{"n_layer": 8, "d_model": 320, "n_head": 2, "n_kv_head": 2, "head_dim": 64, "d_mlp": 960, "vocab_size": 32768, "activation": "squared_relu", "norm": "layernorm", "norm_place": "pre", "norm_eps": 1e-05, "positions": "rope", "rope_base": 10000.0, "rope_fraction": 1.0, "qk_norm": true, "attn_scale": 0.125, "bias": "none", "tie_embeddings": false, "parallel_block": false, "extras": ["capped logits"], "init": "uniform", "init_std_qkv": 0.0252, "init_std_o": 0.0, "init_std_up": 0.0252, "init_std_down": 0.0, "optimizer": "muon_variant", "lr": 0.0163, "beta1": 0.95, "weight_decay": 0.0065, "lr_head": 0.00684, "grad_clip": 2.0, "warmup_steps": 0, "schedule": "wsd", "decay_fraction": 0.335, "decay_shape": "linear", "final_lr_fraction": 0.1, "batch_tokens": 65536, "seq_len": 1024, "doc_mask": false, "train_tokens": 516700000, "steps": 7885, "dataset": "wikipedia_en"}
Each number is 128 + 32 x the weight over its row's rms, rounded and kept within 0 to 255. Layers, rows and columns count from 0. Numbers have three digits each. The size before them is the row's rms in percent of the matrix's.

# down: layer 5 MLP down (transposed), 960x320, rms 0.0714, rows 821-857, columns 96-127
# up: layer 5 MLP up, 960x320, rms 0.201, rows 822-857, columns 96-127
down821 105:132117115161107136204135117085120112113082175080177132127139161156132102140097131115131156170091
up822 099:189137119132161204091102172219112169132090151134091120121131084148102179192117163164071155094145
down822 101:124117169112049142150043173158135117098141183129105129140108077103157133141127139138180160136116
up823 112:153150107128102167068148116141156103142076118142164131182151086114112124149152176095119117110170
down823 107:101073168101164143123115192105061108086153090187126131115179154081162119107126112140116102130140
up824 101:146099098103146135099151103173119171163104126123097123097177146109146141113177119105082096126124
down824 104:091151148124162132171136127134120086117045114137150113063156142122074183126123082141134088109157
up825 096:193118181084079189136130115131078142154120068099085163091122119101152164143129169098095099106097
down825 099:103116160125063133091165162152118149218123128166077122131162119118085121105090147144156160112153
up826 086:088098118110115159102175128074148086123113130110215147106155126141151135113092152174054189118139
down826 097:074157076107104171126129108121131100100165150086129143118100112107109146170129086103160082109176
up827 108:183138120145144148145072141093131071153146126125121118095133040153139184159135137064138112157122
down827 096:178131139094139101163166121117136109138095172095092136138188097117180112084158117190117176091149
up828 097:136114148161156122143189180141117120155142143121150101117125140065137134117106144106133076132071
down828 100:168124109094144179156124074143162107133171125138094150146117157186083149103111208100139043150181
up829 101:089126057083103191125146160081094178151156091072117153180121135166115142095039114188125098112099
down829 100:121191145076127109179172148079101127146126156143100166118105130138121124144129092144086193140157
up830 096:092139191068144130136161083065134149162136101110182225124062124154127147122087152093087199129153
down830 098:122156141125147109097140140163063147086165141110123062100119091139138111160079129101154111083156
up831 103:150083139098149150098106162143187089123134136137146102111121110152089130072167159130119114150132
down831 100:129186124098139101136183153138155121154126108141124131117156150125052133147122073153061143178124
up832 098:143125146097117089103155149111148140208127049128136133112080149109199121128177123106119132168151
down832 093:121117116145138125119160173139171120132150191109144114073116144166078196098122143122097133151096
up833 132:099155136110153113135099151166097142140107105130146147168125120105159114089112163127166122156101
down833 116:165105137104097084144139160146094100034090124060125146190160098125151130118131075120112143150116
up834 086:149151165179109155164133180110134122136171149148106181141126086139090143159143107111168147141177
down834 090:171190136192132109112118202162182102154147093142174146144217169124181157126122176091146102148136
up835 100:150178180110132129133190195089041113139180154155076145158127136090143140178060126098139134137126
down835 099:145132069108103142137067134137110120094159104139111156122106177127074207131161172129078220162083
up836 102:151147155095172111088117124125121103196167138115136137141085095155098101114102154147140162150131
down836 104:091103138103041126115119104067122158144124154163112178154162070143139092172158129129152121170169
up837 095:180114143070178177149150121136129162163121139136147166075130081158131183076076158133050157151148
down837 096:142064159144114126119113138143150126201102143154116178166188157142140105190134139100100132119104
up838 093:129121090151116141056162124114100127138108143175078168144181173104138120131147123141145106142125
down838 099:127067109177121150078106115110118163096233214131137101161228120086111069132142122107111149134171
up839 121:151137092099082185111120089154089117082053157099077146113089143111105120078092133148149106073143
down839 101:168070153100135196097167127140111145142118120109170132114165154107139170119104135163211097160103
up840 099:177160156111122106075134142144137247174130175036091137079095129109086104093142147121133120158077
down840 091:080131109136147104139126113107094120177137108209173142204103165182132129139164133130177101116181
up841 092:091168109085072107169165152121150109148118095099106192137150115173195124064106140159164142099120
down841 091:078175114161154120060161117142095150157131101091090087113097146083141142113125131117168170153184
up842 115:155102189181159121126065142121112191136118112190136128063143128160161121076117174180157170132130
down842 109:161106093133034107092098128068091184157150133137101144112130193132086106105138105135128074141128
up843 114:144129097132148117075110085151112139107139129161168119157151149136114102125142137149182086102122
down843 110:143132157167201081107131136187171182182141080159136159189136080165112105085149113154150149166164
up844 108:094164127146133178155168119137082050111152172147021090111085132149079157115143140126081091086100
down844 097:097181118156139145075125172131134162138120132033193118110149113108107118114101129140121068135138
up845 113:136077088164106172120138117057125196194131127095103108142144110160089171117116176153128128115091
down845 108:148104120069116129103144116124112151129171132079122098070115149076167155130147164186059131136156
up846 104:127135092133134117096176109109107125181124184110148152093142101168137115075139153087147157154131
down846 105:146094113099133086089105121121130080196148134142153127191144112109168139074089132119085147145166
up847 104:114083114129094151100111058064095135126170106114088146144147134156133104138101146170102158080156
down847 102:151121129141136120152183183124165159089128082170101050143106057121143134145190078160156146133120
up848 099:209150104131137144163180139149123114122140156119072153150100196046105158104090136201182062145117
down848 099:113156128136120131093081137140100082148127155109160122100156140148094038150142202160071180077095
up849 104:176102150077166127132117111162091117201114089098163171131110135142162108116108138122104145155114
down849 103:116091148090153126225105131108135119088119150147149113072143130117117146168094124139123074128133
up850 110:160119149069078157117086143178164104148064143177111158095078152131166117185153169163164188093151
down850 104:129120102084128116159147129140097070131147097130094139106081145104158114128097165146120143172088
up851 094:088125119127113078130107087112125136107114116130138164149120122125100139156132126157180167144115
down851 089:121081143106125129156077111130137096150100158112071096105170166181116139177204131105077203124194
up852 092:126134132103167136149160157176125114084086128130155117142107198137138095095140077076097149136129
down852 093:165115070148151104126145102085131127146089105137123081089166102133115143192144156125172131134180
up853 095:128195127158172072128144124142131179140156127122194110105215159132055102170163094087190126140149
down853 091:153115157207158135094162119134173096174125106146090051128161165109066132133093169192104176175124
up854 103:107144047151142082100140149098173115106116099130123172153144094066118151148126082125160058138120
down854 097:141125108118107118130114115110152148060190140143156133130136082107126189135155125127160076144050
up855 092:103151116159074126150160201145073153171085100173142104100111112101144123166169127077093106119141
down855 089:113059127211123145127138173156105113219123122098133122140156146151113154160126157087099122102092
up856 126:206145163130079110156057083145174140122079117134079151140127160118208125095142098129081153139161
down856 114:101128125136132232129159127121114118127116135076203126140055180124057081118132106082112117154149
up857 099:145123129127161108125128115112151085088130142171148177189115172108197184119142108166095191064158
down857 101:123127092102154110191107122126117072096206150152149109162150120127151150131185135153113154103169